config = dict(
    num_attention_heads=10,
    intermediate_size=1152,
    rope_fraction=1.0,
    qk_norm=True,
    parallel_block=False,
    init='uniform',
    max_steps=7573,
    dataset='wikipedia_en',
)
Each number is 128 + 32 x the weight over its row's rms, rounded and kept within 0 to 255. Layers, rows and columns count from 0. The size above them is the row's rms in percent of the matrix's.

# layer 6 attention output (transposed), 320x320, rms 0.0568, rows 164-191, columns 240-319
size [ 93  97  93  84  94  89  96  90  93  96 102  91  88  89  82  90  88  97  92  78  97  87  86  87  88  92  87  90]
[[171 100 146 113 166  87 200 106 118 171 180  59 128 154 133 118 181 147 148 116 154 130 176  99  96 118  80 129 154 131 161 138 130 136  93 101  51 112 149 148  79 123 131 105 134 159 108  72 119  84 139 104 196 122 121 165 137 104 102 110 128  79 186 140 137 114 132 116 125 128 136 147 171 109  99  92 125  89 149  80]
 [181 163 189 151 121 121 152 151 154 128 102 111  94 162 128 169 156 147  94 127 113 114 118 162 109 161  96 142 143 143 134 163 116 103 188 111 189 112 124 141  88 147 109 138 131  70 127 120 120  85 113 142 149 134 128 123  97 103 146 130 112 163 116 189 101 102  74  83 152  83 180 139 167  88 133 107 106 132 128  75]
 [137 146 113  94 176 176 146 144 116 157 156 120 161 181 127  85 114  98  98 126 103 106 146 124  91 154 112 130 129 140 152 107 128 183  84  81  73  79 129 142 174 151 109 157 162  37 130  80 157 157  91  87 187  39  52 149 163 115 115 135 151 112 205 147 147 131 156  93 148 180 162 170 131 114 189 179 125 115 103 130]
 [126 108 202  47  99 158 102 123 128 130  81  66 149 108 147 155 136 158 147 159 175 139 103 120 122 125  77  91 155 142  81 166  89 117 175 132  88 177 139 130 104  86 149 116 171 199  80 168 100 139 127 142 152 199 136 121 110 144 111  81 109  48 106 154 118 119  92 156 107  56 115 139 119 124  43 116 147 151 169 124]
 [154 157  92 141 120  76  73 163 111 142 119  44 126 205 106 144 132 138 146  94 118  60 136  99 117 109 137  91 155 148 101 138 138 116 107  87 125  92 162 134 137 100  69 114 175 112 101 121 189  91  76 124 181 162 138 131 153 122 120 102 151 132 146 110 106  66 137 103 134  99 100 136 155 115  89 149 134 154 178 110]
 [122 153 117 160 139 125 116 120  97 141 151  95 177 155 124 119 104  93 129  76  96 104 137 135 111  90 115 124 146 112 146 138 157 173  63  81 132 102 136 105 151 150  96  99 173  95 132 152 197 111 103 126  95 180  81 125 142 120 101 145 151  83 176 121 114 112 164 149 145 130  85 198 124 159 152 133  80 129 127  89]
 [100  92 107  97 108 120  89 151  82 148 151  78 128 109 116 108 172 114  94 121 119  98 116  77 108  52 107 101 153 142 111 133 135 165 107  69 118  96 152 141 158 101  97 129 198 183  57 179 175 153  97 148 137 149 168 186 130 101 117 174 160 134  98 161  97  81 175 173 118 109 117 185  97 156 124 151  98 134 123 115]
 [132 126 135 121  72 122 126 174 138 132 102 162  95  80 105 120 128 191 139 118 108 171 121 132 153 122 135  99  90  95 103 124 170 118 146 114 124 178  93 131  93 150 201 142 126 144 138 136  94 135 170 148 149 122 124 122 173 191 189 126  93 169 107  81 142  82 177  77 137 161 139 117  94 184 130 159 134 151 130 154]
 [147 153 112  77 184 153 131 127 143 116 180 146 103 155 171  78 163 143 140 153 122  94 130 138 126  99  73 124  77 154 119 206 157 144 134 131 120 149 128 113 164 173 166 132  69 109 132 105 110 177 162 108 160 134  90 124 143 108 138 147 111 134 123 125 165 188 149 169 121 180 183 131  72 124  75 148 137 115 152 160]
 [136 161 116 119 133 110  92 136  84 109 157 116 117  72  90 129 127 214 188  93 115 148  81 147 132 139 181 150 124  62 120 128 119 137  74 100 168  94 138 153 114 103  91 112 137  83 118  86 155 137 152  96 133  86  92 155 158 156 103  77 117 135 145 108 130  90 133  76 160 184 157 145 201 150 241 103 131 107 155 199]
 [145 134  99  99 141 150 146  76 111  85 149 184 121 129 125 158 111  95 162  42 175  57 150 168 107 135 104 109 126 118 241 102 110 165  90 104 112 149 132 124 147 121 136  87 137 115 176  66  75 143 133 129 117 152 142 120  92 111 133 120 114  99 132  78  65 149 124 167 113 132  81 160 103 146 103 161 110 110 117  66]
 [112  97 118 121 146  99 154 126 122 115 146 157 116 152 130 128 148 132 118 128 115 152 170 120 129 116 125 217 167 103 144  93 156 168 147 160 156  91 136 161 141 103  93 148 104  86 133 120 151 114  77 135 138 132 137 190 133  75 156 174 132 163 108 127 118 153 175 160 161 113 139 138 128 141 176 184 131 197  87  94]
 [ 94 115  96 118 115  90 127 116 128  67  99 133 130 114 199 126 140 151 171 150 117 131 138 106 129  68 109  86 136 132 114 125 151 108 166 135 142 193 133 116 122 104 146  79 115 141 113 131  44  99 148 177  88 141 194 100 134 103 214  96 143 129  75 138 110  91 180 128  57 138 174 111  99 153 121 131  78 156 144 165]
 [139 112 120 130 131 141 154 154 184 101 108 137 124  90 176 123 125 151 145 167 146 198 127 122 106 135 155  45 109 121 109 115 144  93 119 111  95 142 107 118 103  92 134  84  59 133 149 135  83 104 168 145  18 177 188 144 103  84 131  65 138 132  88  96  93 141 122 132 101 139  86  65 169 109 134  58 152 103 212 141]
 [127 155 146 104 128  67 101 108 176 155  88 125 171 118 140 131 135 105  93 132 203 196 121 107 133 119 170 113 186 137 123 142 101  65 197 107 140 148 100 168 111  70  59  99 149  96  87 174  85  74 143 136 145 164 152 136  96 147  78 113 154 135  94 172 135  76 161 116 154 114 151  95 185 137 150  79  75 172  99 131]
 [ 94 112 105 121 132  96 121 123 112 142 109  91 168 143 149  88  92  29 118  94  88 119 181 103  91 147  90 116 123 105 143 139 137 158  78  78 110  44 153 165 119 155 151 107 113 128 161 126 159  99 113 134  83  98 104 125 118 124  86 192 141 118 128  76 164 196 197 175  99 143 116 149  51 130 125 142 102 110  74 103]
 [111 140  95 113 152 114 129 100  86 114 120 165  77  53 121 140 111 146 135 158  91 111 126 136 165 124 151  85 133 148 100 127 121 111 131 145 103 111 110 124  85 110 237  92 112 127 118 150  90 115 168 175 106 122 162 118 128 127 188 115 141 171  77 125 155 150 213 107 102 170 134 139 120 150 139 160 123 150 133 170]
 [155 167 125 190 141  78 119 128 135 158 140  82 118 171  40 138  74 132 124  68 122 127 162 135 132 160 142 144 159 112 181 100 127 163  39 106 103  91 125 137 109 148  76  77 154 120  92  50 152 109 118 124 148 116  86 149 138 130  75 116 129  89 209 129 142 106 155  96 177 153 147 132 152 109 127  90 123 140 105 126]
 [149 147  44 103 142  76 106 113 103 135 152  86 122  77 138  97 176 124 201  95 117 116 103 179 173 107 132 123 117  67 158 156 146 184 116 151 143  54 125 109  98 157 112  86 134  86  65 110 185 124 154  91   8 110  73 122 157 123 131 118 134 152 144  93 174 162 183  97 134 143 157 201 151 162 187 105 127 101 159  93]
 [105 121 106 144 132 101 114  66  92 123 153 135 157 109 129 140 154 110 117 120 115 107 126 132 136 124 116 150 124 113 144 162 108 133  36 129 152  96  94 185 160 180 137 168 131  89 126 139 214 164 122 116  71  95  68 126 121  92 143 213 171 115 112 113 165 113 176 147 160 152 172 146 123 160 160 150 121  98  52  62]
 [120 105 117 164 140 142 115 118 119 115 150 131 122 103 118 151 121 121 136 124 140  71 111 124 136 142 107 200 138 133 171 153 143 172  46  44 169 101 171 152 113 178  99 132 113 138 172 120 164 140 108 138 110 100  96 124 142 111 131 163 171 123 134 186 139 123  95 128 121 113 128 180 101 176 138 114 112  83 127  40]
 [122 119 125 175 131 137  81 206 111 180 162 146 162  68 154 134 144 170 172 108 160 147  87 117 127  97 193 110 152  77 122 106  71 110 177 135 113 116  85 139 105  79 105 102 136 227 106 126  91 161 156 155 109 197 204 100 111 135 138 146 140 148 122 153 134 124  65 138  99 116 131 127 150 130 115 139 156 138 202  86]
 [105  98 144 108 133 123 152 144 113 160 161 119 118  98 135 101 129 119 163 113  85 178 168  93 139 120 193 168 149  67 121 103 118 142  69  96 160 120 131 168 108 137 148 140 179 120 141 147 173 123 117 131 191 138  87 108 168 143  71 168 129 171 136 168 114 143 141 102 108 147  74 156 133 186 110 159 143 152 121  97]
 [111  83  66 143 181 122  94 124 108 143 110 128 104  80 148 124 106  97 120 131 100  73  69 158 145  87  84 138  63 111 121 133 119 161  62 125 127 104 129 109 151 182 115 159  83 106 129 233 171 165 115 113  12 111 132 173 100 122 132 181 135 152  89 101 150 144 120 122  91 118 131 171  94 222 173 116 113  90  94 130]
 [ 86 101 114  94 150 126 144 117  51 145 136 122 156 143 105  82 142  67 150 100  93  95 132 166 118  85 140 152 120  96 134 153 123 163  63 144 146   6 124 121 104 158 109  91 155  72 121 168 195 132 154 109 101 122  91 133 127 122  89 148 157 140 142  89 126 139 229 150 111 129 106 145 150 164 182 179 125  99  89  90]
 [132 140  85 119 117 119 120 148 178  76 183 144  89  97 123 108 184 123 150 144 143 198 149  82 131 120 132 168 130 102 183 140 153 117 151  73 188  91 140 162 111 171  89 117  97 118 119  83 160 100 113 135 104 120 144 155 117  65 111  96 149 146 108 114 122 124 129 155 153 114 121 199 116 157 167 135  99 201 127 148]
 [ 94  81 125 120 101 139 124 106 123 110 118 158 109 137 167 111 111  56 148 120  79 147 144 183 101 139 125 164 111 113 147 138 148 179  75  66 180 116 137 158 106 139 100 158 109  90 194 142 138 119 125 154  99  88 107 163 147 116 104 164 126 154  76 150 140 161 142 125 120 154  72 162  99 177 152 167 144 119  66 106]
 [131  72  98 140 107 116 112 133 119 109 138 111  98 182 116 113 131  62  81  89  95 125 173 151 106 114 131 172 127 124 168 119 175 227 100 110 161 120 153 143 153 170  40 148 111  69 133 159 163 129  96 100  83  70  83 190 137  91 135 160 124 127 166 167 130 180 148 128 164 173  74 188  57 143 162 158 110 147  83  62]]
# layer 6 attention value, 320x320, rms 0.0637, rows 165-191, columns 240-319
size [ 97  93  90  97  91  97  92  89  92  99  94  91  95  84  92  90  95  92  81  96  90  89  88  90  92  91  94]
[[145 147  78 103 143 130 149  79  59 116 115  98 194 135  76  90 113 115 148 110 153 102 172 114 122 118 119 156 119 114 157  96  97  84  97 103 110 174 146  81 158 116 124 139 133 141 125 184  90 141 108 137 143 129 194 127 162 149  75  98 139 125 122  56 111 132 227 154 137 144 137 163  98 126 126 138 121 142 116 164]
 [100 136 120  85 104 108 117 132 130 135 181 168 116  33 107 189 152 150 142 152 147 101  51 129  73  79 114 165 204 130  95 132 131 111 148 128 152 104 132 125  92 150 137 103 111 175 166 171 147 119 147 145 121 203 137  97 104 136  88 137  99 138 149 137 114  98  87 162 123 117  97 114 168 131  88  89 130 128  97 140]
 [163 121  62 124 131 120 158  90 118 136  99  93  95 190  81 103 128 131 112 119  89 105 228 109 141 198 124 153 131 105 144 131 155 146 108  76 147 119 114 129 164 153 138 147  94 104  96  68 152  77 123 121 143  84 110 188 139 148 139 137  91 159 166 138 165 148 129 124 116 158  91 123 119  86 146 134 146 117 132 135]
 [ 59 128 153  74  92 157 149  70 153 113 213 206 140  62  90 106 142  92 133 158 129 138 199 100 151  99 110 135 102 122 184 127 176 109 144 175 115 142  74 165 186 147 143 132 139 120 184  81 115 201 209 140 162 151 126 131 151 188 109 154  75 147 127 145 155 158 132 155 104 161 127 114 130 118  98 156 176 126 100 133]
 [143 147 144 115 107 170 141 112 177 112 182 205 106 120 113 137 151 115  87 174  94 131 148 138  72 134 109 109 128 160 104 153 156 125 147 160 122 129 128 168 165 155 105  96  49  97 114 104 117 185 148 132 148 122 167 154 156 156 133 145 126 167 135 109 148 112 151  97 100 107 120 128 195 102 114 168 171 146 144 122]
 [151 149 148 169 170 133 157 134 178 151 121  75 144 119 142 166  78 126 158 135 108 120 124 176 183 149 113 158 123 145 178 122 112 134  97 181 135 170  63 149  69 156  99 119  69  82 146 127 139 123 172 119 148 159  72  98 130 152 117  79 136 147 148  77 143 163  97 141 109 156 106 104 116 141  96  76 184 144 169 155]
 [ 97 137 131 223 163  95 138 155 119 201  90  84 137 160 198 100 131  91 131 125 147 142 104 178 148 104 166  90 117 103 157  98  74 141  99 134 141 113 143 127 151 150  77 112  98 137  89 133 171 146 121  92  98  90 145  97  84 117 133 152 191 127 117 107  91 200 111 137 152 127 119 165 105 103 119  69 154 130 148 112]
 [140  87 110 136 110 158 114  98 171 115 116 125 112 143 133 153 106 114 130 124 128 141 138 101  89 163 149 122 135  88  91 104  91 152 139 161 164 135 115 166  92  82  81 109 115 182 141  80 103 112  73 159 103 128 168 114 104 140 122 145 130 134 112 166 102  78 105  93 164 115  92  88 145  84 171 164 104 181 113 118]
 [143 116 125 115 138 122 115 159 142 156 126 156 156 127 133 104 101  69  96 121 127 131 165 144 109 108 149 133 114 155  95 143 159 130 122 163 138 146 142 134  99 157 142 173 124 154 142 134  72 150 114 131 159 147 127  66  74  79 168 186 123 127 131 143  95 188 114 157 116 115  44 130 120 124  54 141 128 140 110  69]
 [161 139 179 133 100 101  98 149 110 164 167 105 125 128 147  94 133 124 117 181  75 138 141 165  91 124 142 171 136 163  36 123 110 148 146 162  72 136 132 157  85 127 103 143  96 113  90 214 186 127 144 130 154  73  98 118 173 135 147 128 101 164 105 223 142 109 129 125 153 121 214  95 125  90 190 143 114 118 143 141]
 [120  96 192 130 148 125  81 175 141 139 104 145 153  98 148 192 103 116  87 194 163 106  64  86 167 140 166  70  72 186 137 128 120 102  86 144 105 148 145  95  92  99  83 100 166 143 150 188 132 149 145 114 127  93 210 114 146 100  38  82 142 120 113  54 129  87 163 122 115 121 152  98 155 139  89 103  94  64 145 136]
 [156 149 202 178 137 164  93 119 124 200 131  62 142 147 105 115 108 119 111 164 129 110 204 159 112 150 161 175  78 133 166 123  54 144 150 123  86 109  99 144 196 151 111 123  91 102 160  95 189 143 148 120 123 168  74 171  93 158 140 112 114 123 124 100 169 200 139 116 176 157  53 102 126  66 131 118 155 141 153 123]
 [ 83 146 183 153 115 105 114 142 136 134  63 143 133 146 104 152 111 100  79 109  65 104 123 183 190 156 103 164  99 116 196 152 100 155 150 120 101  91 150 125 135 150  63 146 155 130  83 109 182 156 102 175 138 131  61 153 156 195 170 190 154 131  78 146 158 141 117 125 161 138 102 161 107 122  97 140 146 141 110  87]
 [141 108 115 121 132 162 136 116 108  90 128  85 110 145 109 101 169 155 147  84 125  88 191 155  90 129 116  73 130 100 140 147 128 106  91 125 146 131 152  89 155 178 196 177 145 164 145 128  96 116 124 127 132 114  27  92 127 149 172 172 127 117 200 115 127 124 172 103 143 148  85 170  46 119 116 142 155 107 197 173]
 [ 94 121 129 103 126 159 171 111 147 101 158 146 147  97  79 152 157 177 115 199 136 100 122 147 123  83 152 136 186 219 127 126 130 153 119 184  74 150  79 124 166 107 108  99  87 112 146 138 135 110 208 157 143 138 163 156 139  76 163 130 148 168 111 157  68  74  22 132 142 123 191 122 211 133 149 124 217 142 110 116]
 [161 151 175 150 157 127 111 143 144 152 144  96 146 180 166  97 134 128 133  87 162 146 155 140 104 148  91 145  75 115 161 136 125 152 114 130 127 122 102 115 211 194  96 128 153 142 115  14 167 127 131  87 123  99  67 135 114 155 157 153 124 108  95 165 144 150  90 153 121 147 129 155 135 125 112 127 117  78 133 113]
 [ 99 133 143  86 117 163 144 104 127  98 188 182 152  44 137  79 175  91 134 145 165 145 113  89 111 130  86 102 164 171  87 164 115 104 173 118 145 161 135 131 134 135 181 177  99 136 148 126 114 159 142 163 162 125 103  97 135 146 152 142 109 110  65 152  96 129  61 144  92  93 135 162 169 158 117 174  92 143  85 145]
 [113 111 180 142 101 173 145 131 170 140 126 202 122 167 125 148 134 114  93 132 142 134 108 124  44 126  97 163 156 197 130 160 154 100 130 142 148 135 128 131 132 107 112 154  99 180 171 136  73 153  89 109 134 156  78  99 104 157 108 155  93 104 104 141 109 122  47 111 135 145  93 105 124 107 106 119 101 145 136 163]
 [171  93 108 102  98 195 150 222 175 121 146 106 156 111 178 105 162 103 101 131 123 136  78 160 119 103 144 166 113 167  92 148 152 129 155 109  81 134 136 177 108 132 136  83 103  92 108 127 115 118 176 125 142 118 189 101 146 137 131  60  76 113 145 133  69 139  71 106 112 134 102 102 223 135 144 123 162 116 186 143]
 [159 143  97  75 144 148 147 145 141 127 106 169  98 110  87 107 148  83 142  80 121 178 104 147 110 101 108  96 127 156  58 132 138 123 174 198 131 166 100 121  86  51 163 127 128  73 109 142  98  58 161 112 156 161 126  82 178  90  84  88 114 130  88 142 120 136  97  96 159 146  98 113 157 115 129 150 165 181 128 163]
 [115 104 169 117 145  92 150 102 134 164  16  95 140 194 143  95 108 124  98 120 109 167 144 186 157  91  92 107  55 105 121  84 119 155  94 150 159 146 105 174 109 130 125 127 108  74 156 187 129 117 125 130 147  87  90 134  88 142 139  93 119 104 143 110 120 169 175 113 170 192 130 103  58 147 103 150 106  90 144 101]
 [113 135 110 166 146 135 101 106 176 135 104 138 108 151 142 212 153  99  51 153 116  94 108 140 103  99  78 124 117 196 133 147 137 136 111 166  99 165 105 107 170 134 141  92  57 140 105 125 148 155 123 154 135 102 129 129 145  89 162 118 115 160 113 103 129 102 143 184 124 144 128 130 146 127 117 149 156 143 134 127]
 [140 134 151 138  79 145 109 191 135 111  94 145 135 161 153 151 159 110 165  82 109 182 123 176 103 126 171 140 142 149 122 133 137 155 138 126 124 132  97 154  77 113 132  94 105 138 137  87  92  79 158 171 156 113 139 105 159 103 126  67 146 159 134 106 121 136 111 134  91 156 140 126 151 100 136 128 127 120 188 132]
 [103 123 109 161 116 177 148 184 184 107 201 113 129 161 155 176 134 145  73 112 153 147 120 121 106 117 128 156 145 160 132 156 192 127  91 153 102 171 144 132 156 173 111  95  76 110 153 129  94 101 178 150 129 117 114  83 134 116 160 109  94 144 142 153 108 100  57 155 125 160 146 111 127 143 101  99 182 140 146 145]
 [151  83 142 198 127  87 114 149  89 177 109 135 146 182 169 135 119  88 103 129  94  87  89 176 123 105 153  72 114 130 171 140 101 106  79 158 129 146 124  83 102  84  82 104 150 142 132 188 111 149 150 147 147 110 117  90 173 113 161 162 161  93 144  92 131 143  95 137 141 171 169 100 113 119  60  79 145  91 140 102]
 [161 155 167 189 113  91 136 129 143 159 140 118 144 111  72 157 155 188 137 158 120 111 122 123 118  89 184 121 174 156 123 122 131 125 112 163  95 125 110 100 132 107 157  96 138 113  74 156 117 104 142  93  98 160 167 122 149  75 152 113 112 135 126  99  95  90 104 141 142  62 196 111 166 154  96 130 177 138 159  91]
 [ 97 121 163 131 111  89 143 127 150 148 183 188 134  80 106 134 124 174 157 183 122  87  83 107 102  94 126 106 162 167 114 148  95 124 114 184  78  96 118 105 104  91 174 146 162 127 137  97 128 149 179 138 121 171 144 126 140 112 106 109 114 152 120 104  87  62 110 154 121  76 191 119 177 168 116 107 150 148 157 174]]
# layer 6 attention query, 320x320, rms 0.0649, rows 192-206, columns 240-319
size [151 128 113 120 118  95 106  85  68 116  96  76  80 100 120]
[[107 138  83 109  63 143 138 119 131 153 100 153  97 145 112  91 117 107  77 102 130 156 135 172  86 116  51 114 139 134 105 175 116  79  97 149 131 167 135  90 120 168 125 131 190 150 185 120 147 142 117 127 150 139  97 125 146 134 161 132 136 165 152 126 146 167 141  87 122 138 179 189 125 146 139 129 161 131 142 112]
 [ 95 128 164 134 163  87 156 142 118 161  65  99 112 118 175 174 159  75 102 176 109  74 134 105 119  64 154 121 127 113  79 167 165 121 136 134  94 117 182 107 140 117 147 152 125 158 150 147 163 154 129  91 139 118 121 146 128 126 127  99 104 137  81 168 119 215 112  98 117 141 141  92 116 119 108 108 117 150 124 101]
 [102  83 214 107 196  89 139 138 112 147 106 128 108 150 157 204  75 120 139 175 124  94 147 112 106  89 163 156 115  98 131 113 149 176 139 124 101 118 149 167 160 103 169 177  74 156 106 182 119 135 147  55 131 130 127 121 120 173  96 169 102  54  89 167 124 194 123 144 109 160 101  70 118 116  75 122  94  99 126 110]
 [126 112 127 132 171 102 155 110 131 103 182  91 127 129 126 158 103 164 166 181 142  71 144 104 152 142 169 142 135  96 170 117 117 154 167 110 179  81 116 171 127 115 137 131  83  99  84 115 112 127 147 157  96  93 159 134 109 131 104 158 149 114 107 151 109 132  92 140 169 138  60  84 146  90 110 137 109 135  84 142]
 [161 158  99 145  47 168  93 139 136 108 172 164 137 106 106  70 142 151 101  84  99 151 134 154 138 139 105 152 142 171 126 168 114  96 105 117 167 138 104  57 152 123  75  67 207 110 193  95 191 132 124 196 115 127 125 128 151  99 165  89 161 183 128 139 157 105 116 116 148 134 139 198 125 104 170 145 154 161 128 129]
 [128 123 117 143  81 150 109  71 105 125 105 148 150 108 110  63 131 105  84  90 152 180 133 132 109 134 112  97 120 161 116 117 161  95  67 145  68 147 119  89 172 145 122  75 146 162 168 129 150 126 125 123 154 180 107 101 141 102 187 100 110 109 122 132  80 143 148 102  63 115 177 163 145 147 161  79 135 126 150  83]
 [ 96  99 135 126 196 113 185  75  91 118 128 110 139 130 133 115 127 142 100 150 182 138 168  96 135 178 130 128 128  62 127  87 148 194  98 185 125 110 144 168 123 108 190 135  68 144  50 164  96  98 108  89 131 182 149 142 107 127 100 153  83 100 117 102  59 148 151 149  55 122 145  93 137 166 119  91 143  97 133 109]
 [ 88 122 137 121 141  94 144 126 160 190 143  88  97 155 114 213 125 111 177 165 132  93 140  95 145 127 151 120 118 123 133 109 117 186 175 127 129 108 184 180 118 115 121 193  88 141 111 132 105 130 139  87 139  80 135 125 101 151  69 172 121  99  95 143 142 144  95 182 177 147 117  58 139 132 124 181 123 109  98 128]
 [171  91  64 131 106 129 137 112 102  94  92 149 130 136 123  95 160 145 129 153 110 153 186 152 148 140 131 129 106 145 105 116 139  94  81 166 150 131 100  96 138 176 108 152 163  53 110  78 130 125  99 189 123 168 157 141 125 114 205 104 151 217  95  98  71 132 148 109  71 141 140 178  81 128 155 122 138 194  53 121]
 [121  80 152 116 176 108 157 117 104 123 125  59 150 137 138 128 131 126 132 135 165 152 143  87 120 154 148 106 135  53 161  82 146 186 138 152 113 113 145 183 112 104 171 164  74 192  63 152  80 111 128  66 149 146 153 133  99 149  84 144  96  77 128 109  76 124 135 141  85 110 148  68 184 166 106 128  94  80 142 117]
 [ 97  88 155 156 204 110 172  93  74 170 154  95 126 149  94 123 107 154 123 154 156 143 204 123 146 189 144 102 128  56 155  66 131 164 126 172 125  92 157 171 130  99 195 143  80 181  91 157  59 138 121 117 155 172 140 128  72 168 125 145 121  66 108  79  79 158 136 152 102  72 141  74 146 163 139 105 124  83  97 112]
 [141 177 126 152  94 138  75 140 133 155 116 136 121 121 120 103 102 103 139  65  93 118  95 164 133 108 114 141  93 152 111 203 115  69 151  60 113 146  99  94 116 149  93 100 213 128 232 104 145 145 143 142 108 105  85 113 166 133 111 135 157  95 165 179 198 175 127 108 155 116 123 173 114  89 171 158 149 164 135  94]
 [190 146 109 173  71 142 108 106 146 121 110 183 138  91 108  72 106 135 135 111 120 104 101 192 134 158 107 139 130 185  69 153 123  87 135  95  96 124  99 140 152 166  71  68 185  95 230 149 136 182 114 149 130 120 106  95 160 131 126 119 144  90 165 151 120 134 113 101 138 105 118 197  80  94 155 156 159 184  86 152]
 [131 174 117  97  42 160  83 165 124 136 103 143 110 139 118  95 143 110 133  89  66 135 124 186 104  80  90 131 105 175 111 186 110  83 132 132 145 158  91  49 135 146  84  98 226  57 194 105 180 139 137 202 123 117 102  92 154 110 173  97 166 223 113 142 187 119 139 109 171 176 103 201 102 113 136 165 151 174  88 122]
 [138 183 116 109  66 158  94 112 135 118 142 193 124 108 105  99 129 105 121  81  65 166 120 133 138 121 135 123 112 160 102 195 139  61 137 106 116 160  74  56 148 127  60 116 195  91 167 128 179 131 143 194 108 102 105 133 149  93 178  97 151 187 122 149 199 127 131  70 142 109 148 184 111 105 158 143 111 127 122  98]]
# layer 6 attention key, 320x320, rms 0.0638, rows 192-206, columns 240-319
size [ 97 131  87 121 124  78 112  83  64 123  94 110 110 100 150]
[[131 186  94  99  94 156  83  74 181 111 113 114 134 115 114  91 156  82 124  50 133 153 109 170 130 134 119 122  85 155 151 169 116  97 137 195 133 111  67 103 127 118 111  98 134  92 150  96 118 125 132 177  59 123 171 123 161 102 174 113 182 169 143 100 186 110 155 102 212 127 137 171 116 122 127 123  47 110 151 139]
 [117 171 137 103  60 118 120 138 147  94  94 139 115 115  93 118 115  84 122 101 119 132 100 166  74 130  87  94 109 134  99 169 115  80 133 152 155 163 112  69 109 116  77 119 153  86 208 120 141 180  93 198 118 102 116 124 164 124 129 114 154 175 138 179 191 127 136  86 173 126 110 150 126  74 136 155  80 122 187 168]
 [104  87 169 171 183 104 129 198  69 153  95 178 112 101 117 186 102 150 148 162 139 125 164 151 112 110 164 110 144 123  61 122 169 120 110  88 102 156 132 174 133  79 121 137 105 159  66 152 122  98 113 104 201 137 100 182 107 113 144 104  52  97 128 141  86 112 119 153  90 153 161  96 109 117 117 116 166 117  99 123]
 [149  52 142 141 199 115 140 134  83 176 160 118 111 173 124 142 133 167 156 196 134 127 170  90 140 120 139 175 146 116 115  76 167 167 119  82 114  81 124 171 163 117 132 109  88 174  70 125 112 136 151  27 175 152 112 145  77 184 127 130  74  68 127 112  67 139 125 144  95 119 113 115 100 137 132  92 147  91 113 135]
 [148 172  86 111  28 154 112 136 167  91 118 121 153 154 145  91 128  91 113  50 111 158  86 120 116 115 122 126  94 163 115 171  89 121 171 184 161 119  91  75 117 141  87 133 167  78 148 127 135 119 118 211  60  94 131 110 165  92 148 135 189 180 139 123 158 153 113  88 163 131  92 160 136 117 108 156  92 141 118 139]
 [128 207 123 146  76 121  92 111 141  59 106 147 117  84 143 116 138  60  92  76 111 151  58 198 127 117 173 108 103 117  95 180 109  94 120 131 139 155  82  61 143 142 116 158 157 114 163 162 164 111 123 169  84  83  89 110 157 120 152  62 155 172 144 112 221 133 115 141 130 159 152 162 161  60 120 166  98 117 180 141]
 [109  95 182 141 214  98 154 137  69 149 104 113  87 113 116 183 152 147 160 176 137  53 148 155 118  96 163 131 166 131 145 115 173 124 121  95 102 140 129 177 136 111 167 133  97 199  78 147 115 156 154  65 220 157 125 112 123 156 152 121  78  84 161 122  94  95 152 162  87 121 134 113 121 158 151  85 129  79 156 133]
 [132  46 127 161 186 137 193 127  70 174 111 130 129 173 127 129 142 180 173 167 137 103 171 111 165 121 105 132 166 127 152  89 199 146 115  81 121 139 148 200 164 121 156  81  91 184 110  97 132 136 139  75 202 163 139 147  69 181  96 181  59  51 132 157  59  78 121 168  89  92  97  96 137 158 158 110 162 111 131 146]
 [152 148  84  97  97 162 113 134 127  51  98 142  64 115  93 100 109  46  74 137 177  78  91 134 128 111 169  89  97 127  95  93  43  67 131 115 156 140 143 106 123 136  66 106 143 128 131 177  82 126 117 197 100 164 145  89 172 132 156  97 178 185 167  91  75 160 122 152  99 151  84 131 113 125  96 143  85 126 186 135]
 [ 91  65 168 147 229  95 170 113 100 141 142 124  88 132 128 167 148 167 159 186 125  97 139 152 138 125 151 124 161  99 121 101 179 150  99  97 118 141 174 188 137 122 165 128  89 199 108 139 125 164 157  46 206 166 118 133 105 145 114 118  73  66 142 134  79 115 154 183 102 111 140  98 128 144 146  93 156 118 120 127]
 [104  77 165 150 194 161 184 139 102 135 131 130 102 119 112 162 156 192 174 157 115  95 141 144 134 104  96 143 185 118 132 150 188 152  96  61 109 145 199 185 139 108 149 103 106 168 113 127 159 114 124  79 199 160 136 158  97 194 133 126  58  68 161 140  83  82 151 170  90 114 140 137 100 157 158 103 151 103 120 147]
 [159 190  71 136  87 123  98 142 194  91 153 119 156 181 130 129 131 114 112  61  77 175 115 136 105 146 116 178 148 129 124 183 129 121 157 118 143 136  65 105 140 133 102 100 146  78 121  63 166  83 108 142  90  67  84 100 143 106 113 115 126 149  97 133 195 181 113  91 182 142 107 134 137  69  88 114 109 147 152 135]
 [152 169 105 118  54 161 103 150 176  90 138 140 156 145 110 108  99 141  99  92  79 146  85 164 100 110  74 153 143 130 118 198 147  91 136 104 170 163 125  75 151 152  92 111 173 101 152 107 110 100 131 195 105 125 119 137 133 115 184 135 125 138  97 114 195 153 138  76 164 123 130 169 115  74 101 144  85 139 161 143]
 [169 183  83 109  45 131  57 135 196  77 148 125 144 149 144  79 101  54  94  47 109 151 132 112 132 136 124 108  76 131 111 146  65 101 161 169 145 159  70  62 123 147  93 120 160  40 156 135 133  65 132 187  45  87 115 104 161 121 142  96 191 157 123 160 163 129  90 106 164 155  83 159 125 114 117 161  97 126 158 123]
 [147 172  93 113  44 179  69 168 207  85 114 129 142 156 122 112 126 120 137  68  87 162  95 145 132 126  72 165 101 143 122 161 105 118 132 140 160 131  91 104 103 136 121 140 177  46 165  99 140 107 117 196  73  92 135  87 176  88 161 113 160 204 145 132 205 117 138 100 162 137  97 164 106  85 111 176 118 145 150 136]]